Each number is 500 + 40 x the weight over its row's rms, rounded and kept within 0 to 999. Layers, rows and columns count from 0. Numbers have three digits each. The size before them is the row's rms in percent of the matrix's.

# k: layer 4 attention key, 512x256, rms 0.103, rows 193-308, columns 32-63
# q: layer 4 attention query, 512x256, rms 0.105, rows 194-309, columns 32-63
# v: layer 4 attention value, 512x256, rms 0.0729, rows 192-255, columns 32-63
# o: layer 4 attention output (transposed), 512x256, rms 0.0984, rows 192-255, columns 32-63
k193 076:482520486499553476485548478510482478488506441558549549538513512551507511499546507557537523532432
q194 105:487484490507532521436496510433591505450519489519454505521556535518529465584527535392532509533508
k194 075:406475453461467502493456429554491409458467521459528476486534497540458523459436464527542520529599
q195 075:534553544521530513484430445607425494525541455588468498494466489549477521511524523544532511496488
k195 085:503503517517524479478541481502485503508528500533475517483472585508508524499500466502506583490449
q196 094:511532525526464488562469526612456509468509497600460510450523474519462480529486458551505524451403
k196 080:512468519512495503424489510509439552484573417543482582538509473467491546467572511418455484538451
q197 087:498455466476532497449599554399493449471528483442548496496522519481504514524515549472482508528521
k197 092:464510471383479467474477481515492444478463470477593431516473471483569453507439499538556482500559
q198 073:537486511553511507538496506468468483486433518487445474475465472443548461500543494521517529563519
k198 076:535484467555419535550523495459537483509512537453475439449530498471472508557533436549499510465573
q199 070:458515484490495482508499477432509536471457516492481504497463496500556513458494544481473518468519
k199 070:487489500519443524557551455505515483481525476420501540487509524535511525520500455508486482532589
q200 085:528542453474559449411507506459464461497476559426557521468534508493547489475466566539421481475448
k200 068:467505487434515442510540440495546523501525546427515548517480533529538500467476607542434505428466
q201 083:553518573516488511477513569576537556541526507512419490492430476536492488493554532480562501589517
k201 081:522490549591460548515484568508532529453514546592442433517473456457494518515561512519456546473428
q202 086:485537427504493447479523396510505440457462518500556513533458440449502447472472511533544536489504
k202 085:421481445432481491524562511535582489492521511500518528502429488470471487514522511584503499497455
q203 086:509544519470514450502464522515586436503461516566442492523467497477517534515515512507492467454473
k203 099:475551487514571506494597497659562508501514451510478575520429525477414470541519458492459508476435
q204 102:534490537532459545545524466466533497591531589497445541545533479504464535477498465488452510476512
k204 084:522437530540415561569525491516480453532520539462503473462596517483492553525514502486506485498515
q205 086:548523560469496476504517506525498437569473514615482480428511578444506494501432529487484435515459
k205 104:507509494525493513433497521456544472437500564556468482549418480491538528529495551521450458490507
q206 090:518498489550422546446502490474490541487624479481503502473558409458446524452490506506450526595502
k206 109:651517491591529545474421547446519516491518554537508435482562483461601434486462540553481537575538
q207 113:566523503514466490512459525532472452496536550480457485510481581535480498474490541553550567525513
k207 103:480473455486487535504530407474536501544514496475519497506539481475499526442545444457512509553501
q208 080:511504464509547525467542490435467423520441499429507507558507559487524512508492505544451491502566
k208 080:542464547524510508547497536515411544544529416522495518478511450520525469514583472505530454509506
q209 093:539542443458485462468538521540453504494508492481519477456483496431554530470487506446460538517536
k209 067:516451535492402465504482536483477492420503466521525532512458407566518509524533532453518421511496
q210 112:554483486445526532579573516515452606492482506469504546590535485529463504551551445477554456441512
k210 086:504506517493474503572496494497487545539491528549522463534503423523509473461486559538503522456454
q211 072:494458576504531485495475488558466466497519462619515500477538533542460512491444476564529514488413
k211 076:550541598552507517486476538502469609466531476508471543564514452521396535497522553490478499510388
q212 076:507485456495560494514571551451456425485488503480568483428535517474527474486503539487514519530522
k212 073:520508415453489473438467528456525492446428509458520457510477487489562484522453560607614513448562
q213 073:518473537554512529498497467376556532510510452524497506566436500518501521529528497504431514567564
k213 064:459504540523649502609487503479540506508536478467452523499537479596500517528463446494509515484543
q214 076:503536495444512472480448434511514407467484583481594484480464492490602470461489473454549484462531
k214 081:463513484408413465454499489530497472562503521471524488453426501513528506474519449516476521463456
q215 091:417566508534496525565432520515542505521505519526425490504404527503463474564537480517524490497477
k215 089:412520496515479520484515498528520498514529541509479585504484509512455577515518465500446494530502
q216 076:451481518562456555474504404419568505551513511560488487515520526556449523512503531562431507556557
k216 090:547443482637491519548518562437535513487525481481478497479544503526483499528507436519467533545489
q217 078:563499539477511479449460502570459451438514493538565464528476530527586509474521515480471486513460
k217 102:536477486479514460429451431479527571412465517493455471520484506504536468542470561404471470519395
q218 081:443551468527500502479501406490600443525456588494519513490436470506482497527481533523474518506495
k218 083:480540505584486562582503480580487511523553508495517528524530554503449526448570431572417545492528
q219 085:504595514493516471459508538526484564455546489515466544412469426523512529504554471491511449466432
k219 088:553508491548497496535504532560545431496523485492468534502485493464465473571585570508499550502441
q220 076:472513530475518471592519542521489523477483510556485459444492466480543438509528532558538550492506
k220 104:438484460409489449465462463550485510502428500496551444546481554490517447479442506541540522533525
q221 100:543578525525438497514490562439534510545511559576465480467460449494523483508462582562516516513462
k221 101:486463469511487438521530477534555472481485501455436487518530541438487455551523499620425557507506
q222 114:575453534530479535521512556448479515500547491537421486543599522514527522499538496504458463439449
k222 080:524448466451588492436475504495553491543503452475460427502478497496583469463497486434530450547492
q223 102:542515520517514526478556576459472527467443490558470490570572462490524488558469495498519483480502
k223 108:495520563446511466515513528550460568469502429474534535483485498521454458544484517442504501488456
q224 094:500546474496497470486505453507457510512455501497476501491544474483548514435524489426502496474505
k224 096:502504537459464515559457517463451503430487551589494508456500468579562542533494487450580493505518
q225 093:493421512554480516461468490459481456515541483463532511486518512512530494521559510450483479437531
k225 116:524472476556476464441401545457464502539506401469412480464491466545582541530484498459432437491513
q226 102:484544557459527451463545528511494535405452485465487498509467497543484525565500473436488506521524
k226 096:537539536542459504475563479498426450503509479554484581467623485467487502525564540462531479537462
q227 087:499518447519460501570506517513523477527482577518463507476507495490507532485466493571468461488415
k227 101:503497478464559518529512492545541517571535531427484533575483530475431475488563451554495550501486
q228 126:480499469551463526529411448495464459467536514507514422409512604480538502503571523513542496478434
k228 098:430486477435486563448494507503530568513483510549525474545478428486566471469428487467531417516510
q229 114:540452556513506536507515497455574492517554460462511482485505561463488501490510489461464485500525
k229 107:509438464514560536435525473605519492503498515435455525539455495474522525514500509553479438517442
q230 094:489523485475544479451592521575514481459468532516511507515455441482472506549487491510510561515462
k230 101:483529485545452471610523498540443443474569528464534528521507527534475483521567546518485469528487
q231 116:534509501509491505522492516465491476571527517501455484476548507473496439458425455481476479450520
k231 114:384492465523435531537473458416449498546473545481502494534553515447498500412529464502565555534539
q232 102:554501499549500396487466516473488500427491475559459493428507510555546519505518487535392499476505
k232 118:537545488455564446483496555501435478454511424476510536403523556507498525566514507517449492570483
q233 106:429501468471519487487552428507544481488518523512468501464526572529457500542441500500444545460559
k233 095:444538509519488508510474473469482545593506480564528535520506489485464496457490473454461460562465
q234 110:480529540486513506509479584456443478593449471460568500481515556469490429476477487485507533498550
k234 115:443489516497496445538500466466409472490403592494550492472511521492533496476477564457579530505557
q235 120:519396502497484475508481450416493565486516492461491532513463544486489461522510526500485511490567
k235 120:487449498503516481499469460412466460503541492541423474512566475540492561514486504490454455494522
q236 100:489512482510473456525556493473460504582586471492464524561478491492511466472447503490569489492553
k236 098:434431494426539502545512481494485528455487486491523561541594426460396532491462491475517521495548
q237 126:576505534514450490476375486512534415481473494548487466572493506459548468467503541495425516499441
k237 085:490435466445560501467459475464476476423548523537413464544406504551463493436528461481589472511562
q238 103:477492441521500521531466445536527512506530542548494477518497511467442494466573467567477465470461
k238 104:449527475579510574523468525470457539495507485527517456502477540517503501493459495526511534508522
q239 115:508557514519456486499476461507479472496544443509496524483567528464517506450465495407459452442529
k239 111:469438437488431545481457451440462524523474506491474500540517454433496512402508549426572492538517
q240 138:397509474470527476503500450546518529541507493430529558467437490530446521529446449481482508528485
k240 105:496468505499484540540521487452569565593419529467578596531504505446455473453460478497505524448444
q241 113:442471500507510494539443467460543535482488478529543461443528605466499464462432537556485547568510
k241 103:450503489502531508482451424502550531557415590478502498521452510496510479459503493497521447485509
q242 103:472585485468505488450493508518507544447436474482554462517453497519453513546452497552493531505455
k242 111:484498536565474468606529480450455427452503518501524558476501547501484449491547519476492540504507
q243 113:526525494536509514492465487500465551396539489488585445480451528511483550454556534550479496474565
k243 092:579483502476561529459479573517491567467471552500478516454552472525554512473473437436578535494461
q244 122:378521466481496470471559520547521495547450550435491506502431448520489541497499491502493489531463
k244 136:423482559479536507541605464507454544513507519520573568530524550492368489485466518489512537475506
q245 094:437534513539495494457560541396523477490486489520526506490560428499459514503516549534494569503513
k245 110:516482475535452451555467480608448446574475429419472535526500498476497450451510506545461535549483
q246 080:458516473526481444505487495409486473556512549505396552563403502565489518512561444521466458496535
k246 112:446471539444552519495510469514481528513527488472569587497580478539416513505467444466485524482512
q247 093:520472483534490532466554533452507529439488488526471549444483379495542497498531506448498486437547
k247 102:626493514520509472495485574576521448495546477536469489456509524505570495538508547563407512458442
q248 109:529479521481471486511454508593479460480486485505524501521379548476551434496511557481468509535513
k248 112:476460533489497465542459470457502473420514552480493458503457479505497549467489525492458457442549
q249 118:415512521500503449458507568540464485396423549390464479460441448553509516527581508483492497502505
k249 102:522489502517396513394520459511450482573473473519493525469556505483509498508440562516478474521550
q250 110:532532530498494448477492485460484504529565486520481544509542525482460512459501522447465483479482
k250 115:536477496554529540541438511412519459542436458433480524520517490550533547514540456426461470507467
q251 097:346570504527463489499483506388495398578506568519469486484460522560466470568472510550450508480474
k251 113:421537529512556465541475525518419574535472486453493562532484554540462437516505458497507505563453
q252 111:468506448512512501513436448526502471524471522523471493441433521516488437531500553605508512511504
k252 127:441522486489459531512534506445567564464479592567511485494481510421478533524470493543460517482466
q253 115:412516498492502502502529510538473539444521537528506470428603500523434479543421487545550557497514
k253 102:442513482489417506520500496528437497604446551469537519467567497441510436429435483491537540502487
q254 108:459514526532399531541592454529521424565476519503538486496482476477483485478481506528506548482524
k254 106:516514470530507485459520479624535477492475553484552521497505535432504503510525526548454523509529
q255 120:536538521444498525467539511580453534525487505537518417490560567484491476500548512507646498433461
k255 108:469474468501502473499534522559487509437469478543543459461482511472517462506481498469505498508526
v192 099:448580537511416447579458564591496498433534564569484491415466431509462491567462501611508554492455
o192 107:476487485446536475438538494519520470529544495405435558532461490529527599475436476468595516523549
v193 082:475479529490422524532576520507501563495470455488526512441477523523530494436431447413515481585473
o193 102:453505454549461430455447549416491589498460475471486479511499507480499472492434491457474525462479
v194 105:498504485483448490508548458498506466547496515448475532524476508500530473553469493465486477495520
o194 107:447489478535524552552427558506472530536486528541482501475544524505532468521451525501474464497490
v195 095:519466389522483471532534460458552468562462482488476550515554468494441529507591452549486489539521
o195 103:486475557486614528526561513517518534539506560463425535536505493522518476507506517454445480544536
v196 098:487420442485485484433445491568433452460502462462547471568457502493572480467451502391515437443435
o196 105:470466533570473499465513514423573513501459521582459501466495519475460472499520554456565523563555
v197 102:542482549470543468453483485526440498440519472582578473474481443447533485532534518437507545417480
o197 107:578493498477554498446508501467496536611478488587559468485466525483492483477591446527514450493512
v198 100:492520460529449492480545552485567529488520497498417512482525408503471532475448551556476442511425
o198 094:484502447534474499464511514558491492566572482517517477470462525509530431529475500482484456523483
v199 087:490477575497488505513540502551538592454471499444513521582432564527537497576474516440561557493460
o199 102:490531523500416448562484578486517445511461504577505500456462418527444470414552468504503522508499
v200 103:476549505483520508501517497465494525496497542483491487529455554460524533520457454498536595391564
o200 106:518479533471548526578463551507503496543522485585500472548484511581485515460507538574569515520535
v201 096:510503475492548457552508493506564463488473466501424490470464502477510483482451486616473479435571
o201 098:474499461545478526487469484486436456483495504538460464469495564520451570474537467508484504435483
v202 092:471538469497435484458524469494463545409499514513489530565505569512508514481490576539427471470471
o202 102:477501488505443510472480436528520454438475482516534498524481512527490502487510615541548531500543
v203 100:504528502485513483450513510463467509593498522414465525504533377510573510428497459523494509435472
o203 103:522534490438441591550513485506525457461463494578542439542464442460513460517512472447487465527496
v204 090:530480604524518520423508429488499558421485515535528519492483566545491489522504442487477581514512
o204 098:496515539470454458429466441508536494492499502513485535468511491501493543456506557548490553522522
v205 101:507554462437520490553530474469504497466452493538571468366497557506514507435370530555517590448519
o205 099:498460531517510558486516488470518419472532527431466470574505526469510495479549531486506575556498
v206 101:471473513511533537430473475547461511488513412479481533582503534531475536466498482399565416478444
o206 100:434523563516484456513476527511523588448459486454505495449503561460536484470470450473520517501551
v207 103:555410500495551474494488487461490452497471421451448523555507459496483498477532462473481456474445
o207 102:486475435562571523600439511464543535460526515513488513527479521422462504526496514508502507545567
v208 113:504504463456514499559536505482427451556471488546478535428492520451481491532495524547491599544528
o208 097:519512528539508469432516459519480524501484484487519503455511470535513476494531542531434545473565
v209 093:480458478543514493475536477443539509547525483442484518496506390540391484531490512506508437556535
o209 107:413504487508475442546561537632584518541560519481560491507475512487502502522555576506530522518510
v210 103:491567496493509495498525519518489385505472522527451513438570432528484495529503522501467461534484
o210 098:501473496518452470432444520503521444512533509524475502572505508484527485546525428523500506464481
v211 098:485470499489551521485456498523516515529479522481465469589532512511456522462490487551439524471520
o211 107:575543598538484511520583484494490500557543541493453515409550487380473535551492461531461526479428
v212 097:517562528536512481516486437487492439485533493504462514436490538548521507539517515483497483501501
o212 104:491523509512489457474447459501515498464498481460514491514517428537508436439503501484466471621495
v213 110:565416542470557527580497439527499540468508466478461465542516575505567515466570500422560457425567
o213 099:528445503468473531565522509483451488528491510423477524471509513485472510500497511539386535483536
v214 106:477520499514468491446512494542556547495458523469533485476496454523457470501405491549487463545474
o214 097:462453400573470448495504446541515486485472537484433502489476486455528417541395473468515483527498
v215 099:450536519501516467484520500612571440471531593476535471449499507481492475535503521515510511506441
o215 104:508499460500504523482572493442459536472514459527525545627485491521478518435415518483544511494519
v216 096:477540499506547525454513519591475497447533463470538531432470542497469525518465560506511433557434
o216 100:443498551511486500539513474508513540548508491449488454511477539498525447535523445486466453480505
v217 087:514523529516525518436454534390479591484490513531484486559469589476533535505454505478507536488461
o217 102:451516555468497474504509537449488510530525452513467483509505507430548531443569578531545486461512
v218 097:512512588521460488571521523454519557517477496535476490585496483543537470492500429476523563405541
o218 104:514570494449542526386429476535466527527521467538503505450486514529520527454461526549446580481478
v219 088:489538503527508526484484497557485467530473544507534565473538480481438498553489516644429464542549
o219 096:502477469534667471415529498427450478496527414508527546472440428515482426606481551464497418492480
v220 096:506553424501493527581488510497537445548492426593494522492570522545475533499529527497513515468524
o220 099:512515547456524540546545557565611514477530554480549445536470499489497461521497527526409574535506
v221 100:487424435489484503584545487457458525430517439463492556575490505467402505538542443414554466489531
o221 098:520475510506438523488583524564481513527472496471508474480511570502490583528520515520496539492541
v222 090:506474512559477477467435432517531413569498512464497465413464467492498502506492521518510405461529
o222 103:507445508533513536530518521539562462470506549487497482521484496521529491457523484464503545537437
v223 103:486481451498463507456469493581439489465422500505526526600496506533500473472466492380511494585494
o223 109:478515509500528479482487554454519449465505481517554493434570456469498438536550504434510491518469
v224 096:506443448473442476493485516532521454553486494433421490475497425466453476516529528496432500561498
o224 096:495525496522518542505540541567469560560535505488448454491498519467514487591485520448500568474465
v225 099:513542474482527472464467516461516388546528514452452471459537515508507485504459577517511516550482
o225 107:449501552494550475504427467467466586458530497479477496502502546462548481557465506462504542469536
v226 088:433472426495509495567441520499551521415502488495460510516520580504468559453530464596447491514545
o226 103:509462384526512449555446500417517465522491497511464516494425462437519540517460505521493647468531
v227 104:473552524496508484523463566511565449492524594598483445387464511468522508551533526529458598498502
o227 097:575511528491546457418518541587512450502445557529425523532562494423482523479489493497451508469490
v228 081:523466581512475506609495437479532524495489527474551489503526535508493477503469459439441463584512
o228 105:511486524519489456500541500512452522459443462505508442525534473513484516524552498529527528542484
v229 103:510537495512483489479527512417523510513498447511436528559529436488514482494497542566486477392444
o229 100:421557518516594493475467472470432470525494478541546478384410472477524515510517484589523466528512
v230 112:483501443466480490479487515509554489481492473429493505543528441500519469490457509478499459522429
o230 100:512490421496570434462475463468447425453483494543536457503505483492501457473501474487488459499519
v231 103:516508481470511475567585468595478451579505452474497539494498463507476485542479537507434506533445
o231 099:496526457485526455551582499497533583437515497530545497513470532584469540530398479507516538500511
v232 100:510546494468463467502497553513413480476502546568494492440470489453540503495468497437552462463513
o232 107:442456480516535529449563490502479476534523450435515517470487501459543473531465517538542499488506
v233 083:536596486544529494544511429409560529504507523475513451456570495566496528495477505583537551518520
o233 098:550548444452450533532554502472514518524500531526544416569521562529504491497559499487525544531489
v234 094:508365489517577547490458492438446533526556519445467490534535502462491543515476514470499525523487
o234 102:475487494468458524567600474516453486520507518538466472475513498556472493440535517523502511494437
v235 086:517478524461446504546547481540476424483566552449444491487476502525504519537533535441507542529492
o235 098:567507486456530558497501537500464507542513489535528538489436484483524464514473461539491461453508
v236 097:527511492468502488486437460562488474493535537495493444453512500464549473521621531478550491465512
o236 106:540517568484510509502465515554466500522468502509490473461510524502502497455525471539500469488488
v237 094:498465482482463517508469507590395453551508476467511507553482526507488522526507506517475504473434
o237 106:487499530530568504510515453477551449488495577530448512479500512556535501517521441440432470515510
v238 083:483485542536521492534543528540523486564513462493559460445444422477497452550490456448560510489535
o238 100:473528485591491489591494491522511519507468514510475506492538508501488511484480492519498445499484
v239 097:502502447483475535537523471556478486476560523583500479514475516471467523518518495477553486433524
o239 102:533446518539508526493480444575500472550420545545528494535502533515458461496536542533471497393420
v240 089:485420529482533506519490510471459547435481532494504491500384502449461517509491407425539548543553
o240 104:449496507494570424497480447417512573514451537524463544477528471481501535444472629509570473477486
v241 104:478430494455490510419511430453471558532508490465588491470425429482510495458495451456583454456531
o241 099:464559444510554559497506474573459550507430515482474467493498531483530497476497524490461477407453
v242 094:542519457446515469524557518490560503501531474494489468476528531501574479463552560534528481456478
o242 098:521509476477514488482548519505502434518475481558539440487508572553458528512520462480501504515450
v243 095:480538438477470503540551473489558556484540486497460518491521528518454512506497536528486574451471
o243 102:499490470404483466580513548524498580502535433522468462490452528573513453551398470514513506489520
v244 105:526443544515537528450494436477597534471478545520436430558500556544553454493497511441518505498477
o244 104:467454577510460476505508460550518499506489518533415528499503482461441514453515524517461501494508
v245 081:511456543494524503473451500491475450542455493571571510541487510470515495557548462450505504507497
o245 095:557495584531508485476467518510416400533503505538486570535501513524497439475550463568507482474532
v246 083:471540536493468496492563512488494452530456528528516482479432523514495476536468474496428543578534
o246 100:509467514539563476486525514404468505506512518489459515549508517479485489502500454546488524513458
v247 098:506518510514477502526487525471506511546473492438475497470552498539471485486564517563531596623503
o247 099:442552513544474482533510469544460571489475498467513465420512486587477530519490439398520492566437
v248 095:527552457473438490545556544416474458445519590548437446411516506462497484489443509482467536446535
o248 105:551463526417550575408456488501483533454539495493479491555512516453411494453520523565565459482501
v249 097:530552520529539531460547489551545465492491490503502485478579442547552517461487478517489443510532
o249 101:563510519474426488534470512470485472423480524493537440553540492520492430539552561483494484557519
v250 098:489548519548459532556507578450504568483561545504518511472473552548463556503525487507509518550529
o250 103:454530500502432515549563543468545533494472460491546500412481478570484530459429583494526516520509
v251 095:507527491512522507500469437495479519505502514510487492606566474515487482481562505556478572555462
o251 106:471468463480582550551420477480515507483533491544486498552458506503516511488549409477508503500509
v252 084:538458500485595523464497560468445505565490483466575463455554559515534480522538523464588489461490
o252 101:478484540578501451508544508494443506478522538491519470461540412460439499458511454493435460504546
v253 089:557474534514539526498464519507461542552459522472539509545595515520472459454455459476537532511540
o253 108:519500527453444511499498531464479515466550543520506397427516560489436506560510490534488507495528
v254 088:534395440500434511509505520520504571460534474484421490544482524494509490446472522415509422489476
o254 104:487462495496484432522477573514540542471487538451450518489465540449484496522497485484467496427502
v255 096:600432464490552486521486432482477464544520456539443481549548574496569489490638521470545449432501
o255 106:478475546377397487454401557504489537574510518503522517477490513543487430511470495520528436451538
q256 065:484515447438483518550534475510487521478582550508522556468495507450467501501529495475448503550537
k256 066:497585538472432513543479475508540509466447531503384512487492477553521490503525523473526411499476
q257 122:478506457432528482521574442530553589452541478458483554490478432463424486555443471438506501519561
k257 069:517472586496467480551563501525480526465504447541494480525469508484565525572549512482465547513471
q258 171:495530459510536502483526504470460494528549486521557521441478442416492508505497518577445523445515
k258 088:542479508518441496507554513488479450544460464548533497497533526475522535466510393471524575501479
q259 071:519500463516480493513461448500554483513463515520532450414504566479575508454450514552504506476472
k259 074:525561492486468471493480510493526569512408555463466496509536610514489529567495559493428425411449
q260 087:522570465499462567526526506555526549436513456434439504548527506511524486514496457431460504590480
k260 085:516448497468485461499529493514489466579551464506565511524517459492483512494532481489572530518506
q261 072:571529445450523410476490495498495555470503534511550462499472550525560514473487541518502477460564
k261 063:527495439552433471487477462459534451492488579471526459497553531495501488556462482514483426438522
q262 062:485498517517531499473458436517492460541445515534497474483530530497523506518546498502585480503499
k262 058:529453460438534559577492538483454515497493428555570532466502499479531504536507408537552503531497
q263 072:521495530504526537428533539514451557506510464569424480570579533533513507511507530440481444509460
k263 082:504524488490477499447480515464529501450495573457519416502550577538498513529416524564468388433477
q264 079:464532473441496552477557498445502512482470520477493555540536477522490505471487485431465516467488
k264 053:482482556446490460546469584465440521478610436521499514552431476496530523520507526563547435500457
q265 084:464531443450498470575505516447509449507483494438458554513481450457503489437479491494472493451477
k265 080:494494529422545537468538484507498485470480457536456594539485475502482568477550491449432506575472
q266 077:520515557540448526457482580471553448523486509512467474483534573479537494566514550502459523528531
k266 086:569495455545547503481463470483558513514502582462460475462550584536526548488402474482496455510511
q267 095:482507495531530478554433535472483434530454477481534526508470434501504533500541406534472518526497
k267 085:463529481481512485517517532496471508497528498549411536520445449484513555477528428487514519600415
q268 097:495481608527531554524482557514440521528493531511534417479534536557491509513471445558577536528536
k268 074:480454524493485449512516530525463457453521501505521451486441458509568492513470478487531542478516
q269 097:475480447489534451462553447439546537482469492516504557506449401484465454509449435558462522497521
k269 090:450509436491479445472504432469514492510487517557454580506507490534505522478503484512495526536462
q270 091:444524564520464517509446527537395510550535526531479503485545514490474454603421492554492593470537
k270 095:467487509538527529485529575493440500533518574515471443479476573446549496487520506440495570551488
q271 096:543499563571441516538522559532377526503509501536457483481543531492508500467600500486467528543503
k271 112:507504463539463494449468584493476580525558502417433548478523466479505535550558567452466409545460
q272 075:453512614499440511507481499573505492432523527534442529446479538519445486486542494466534530539542
k272 068:482484399461485415626552591526540499425519517433577432502498472466491465525500514506485490497521
q273 148:513547471442528450540456535432495406522467518520489424494487494488526489482567496545484542463457
k273 070:526447463487515505522538525582491510551554517574560536535561493445479478510576466482526443506493
q274 115:536538508567452533470455548471449503513572527552541467530458492460554493495465535538500533508503
k274 102:460428546539555468416439458464516503472498522465400519486496504517527451454467599466570486458430
q275 062:469513384462527436444517480526566452562453563533591466518486474448484453559539467604528488462537
k275 060:522518499449463463515478562527571439478567509508482456582469526459506502552508465488535442504526
q276 072:545447577544488442454434527555512535486563530499462495507527488495520504413538522491565457492527
k276 063:547508437520481531441487477428532462491479525474457482476511556537531542541440533491426479422499
q277 070:504565431473527454556533469457503445498419540450553506502446537463495486455435455493484524595532
k277 075:506463534486469482554526432539483489526517526493489476544495447448500510484640483453534554516531
q278 073:438556445498494492496538493520488508436477492429532536478506459475518510524491509514485490476539
k278 080:482454550443464499534576490514475451507529504558528520492466451453475533440574485469539532528472
q279 083:576542545475551500556523490529449533494549523498563482485535506511601521500559513519526519466561
k279 072:508463472575453457515501484482521543484447578435535449483482522451549524507458493467552468505488
q280 074:484472531527499573495489494485537479547557523543476465500524572498486520500479511548518508485519
k280 085:523506487574528554471450442473552520463476525442485511477520550511498460501445495536482521498538
q281 085:479491428464550479425515510523483492510524519541465505511584525460477457488435565549450434451484
k281 070:489524456567516530443483507474541475468454490495453455506512572560556541524508528619441442471437
q282 088:612489573522484506571505518503486538418469550491540476527473502462536496472460517483476512506522
k282 071:507434439562501465487473466480459522434505554466526454532455565422533508570559486561471424475507
q283 086:439514449520476476457508447561525429493539517529437533540465501469475495486506552504393555538560
k283 076:535518474556456563503531529543472494457520561490493505475534519508471530526482494537486552527488
q284 079:466524502472501445532485476536462531474472417490485508555430405470500464468493485490542523511481
k284 126:423489466485556423506522515479494552497454449568499578493442452478508439497535497519472501510432
q285 098:455542492467528470601539482565452537459472516579480557422501546423473485591482546496514553536554
k285 091:546570508593495514551493548458505502519538541538458473528545514513457542502511554543495529558496
q286 087:471473491488506503407437502480526559515406468515523502564527554506491487471499537563465440489485
k286 098:494539497490525520491582530485503482500487441607435463501482511502561423500455537528537537534505
q287 104:551510473590518573496442556473465568528517556469560430521569447528504533399513477544571527509486
k287 106:530410523451481507502509520550487491499593480386539472533479510495498513506482488514546508508568
q288 093:534517462510536481543485450465511518465548494471549449513475509512475520457494552497515482512487
k288 112:481473490480496491466487459515569442526489505496553483470421507530509581394450512505498517509529
q289 093:520493434576511489553457511453533465526540591470518506500514478543507588437498445523509498488519
k289 111:513452524562493490502439468483480501492471543453569494484511451505478558531449494495516460506516
q290 085:528522522454469476521552474571481411417475478478455476482454575489566426522479556498475515504560
k290 116:515461463507469466499434506497516513491598511421402444536473500499508392506514525457454432509515
q291 092:511491498506441547558479494463498492526520502501428510555525488510472456491508483446591503630526
k291 101:495509545482477493454504522532451534531552556526531514521450465510504526463523517498570442480487
q292 093:523502457548466570558536513549366576522550518536513460505501523531497489547518552481512500485535
k292 146:492503499450466540516482565562518548455528515457464430489491458543577509523491553418511471446490
q293 121:467499433454561456549526493460479541450476537490520459460535537458469508481454426536542569547534
k293 120:514557472536485475538523518525486536493454492539556537488553451532478513484497549499482567451488
q294 084:541526499469454562554517519456499492500495510463497478453485488487479518499483593552509537533520
k294 088:509416494476527474465454499519511469495480516423500444482419477498581476493459484516558510502534
q295 099:525584474496442519509516535539542452535521604525540476481518543503541558503495509543480441497501
k295 114:545435476591470532538438505493539479503583485449482502498496453524586526523500491475499504610507
q296 090:514529535531492502506523488525414581448572465500541501491429483514510528535488567473490483574548
k296 094:467531541575521486505550496541539496529547495499437451535554487492466490496516497501516495541480
q297 097:543523506463504468543480574466427403485492492521496493473458496466496501553515584520524398541463
k297 095:483453517474517532495374581532531491479618495447438460455482513592539504517473538516469454550440
q298 100:514507492452459481500531545494449551510543456459438496462454547506539443549568472516449506485456
k298 119:499478529494473488473436468539494529434498464490423515524466434557512552503579478516432454430462
q299 164:510532570565452547486472578461449490509522518538524411520513529533559464490520554476450571526477
k299 087:497396473468480479485450505535488541480483490408445423534491476458553427491452492441515432491499
q300 099:521511469477454506435514500478588439475466518461549483534484533508541531474475575510543449486519
k300 120:555437506494514496524462481514501481455520489474516454504498521445514471523466485499441451528500
q301 096:566480476540485539524598499529461529523501541509541497462552519440521481470483503522530561528543
k301 134:532447448529416524532427551535516471548532490384447463568487446564529466552507515543526495531552
q302 092:496531564487568468492500579496550499593479512540477475508472485511516494482504418490568504521433
k302 091:445572455458503507471541447544500426510517462515520510466499488465469471479590504488523476517541
q303 115:544479506478448494528492475573505497516514472507475513491497498537470522525470473491504527495533
k303 115:560495466478467513539580489529459483474510505488444413553558485511444500510475499514540518529578
q304 106:512512502503578495529477511445451480488474555503522410489533578489546464437520526499474533568497
k304 162:502551468507448539520460504554432443477534520512411440534436461482523531516565517499450507514491
q305 124:517551527538474534508574446561517468459514514466527530494492539617474527586508535502483520521497
k305 128:483473513489514455481488476475515547498526554435453504510543491534523414541409496451448470559513
q306 092:479491408500551533531515467508452516510537493528526493613503455497433576478513513531522465511453
k306 101:495487516506454531531512519518491491422473510486620493482511465432430452514426518521429478486639
q307 107:474504500489523448428470470445551461491434513412525492496481469499505478482448459548510403518466
k307 166:504508513509544451472562501467542527534472496549543526468580531496448482444479488512533580474463
q308 125:469533546477557458510521452451607520555544497418486589532460482504481505523482483467515510512475
k308 149:483538527567562489503547467535511488463452500610563556479502523480500489486449456513495568545488
q309 085:551564567469451560542538514547455572473459497516521524526479491494424528529478525500506474439489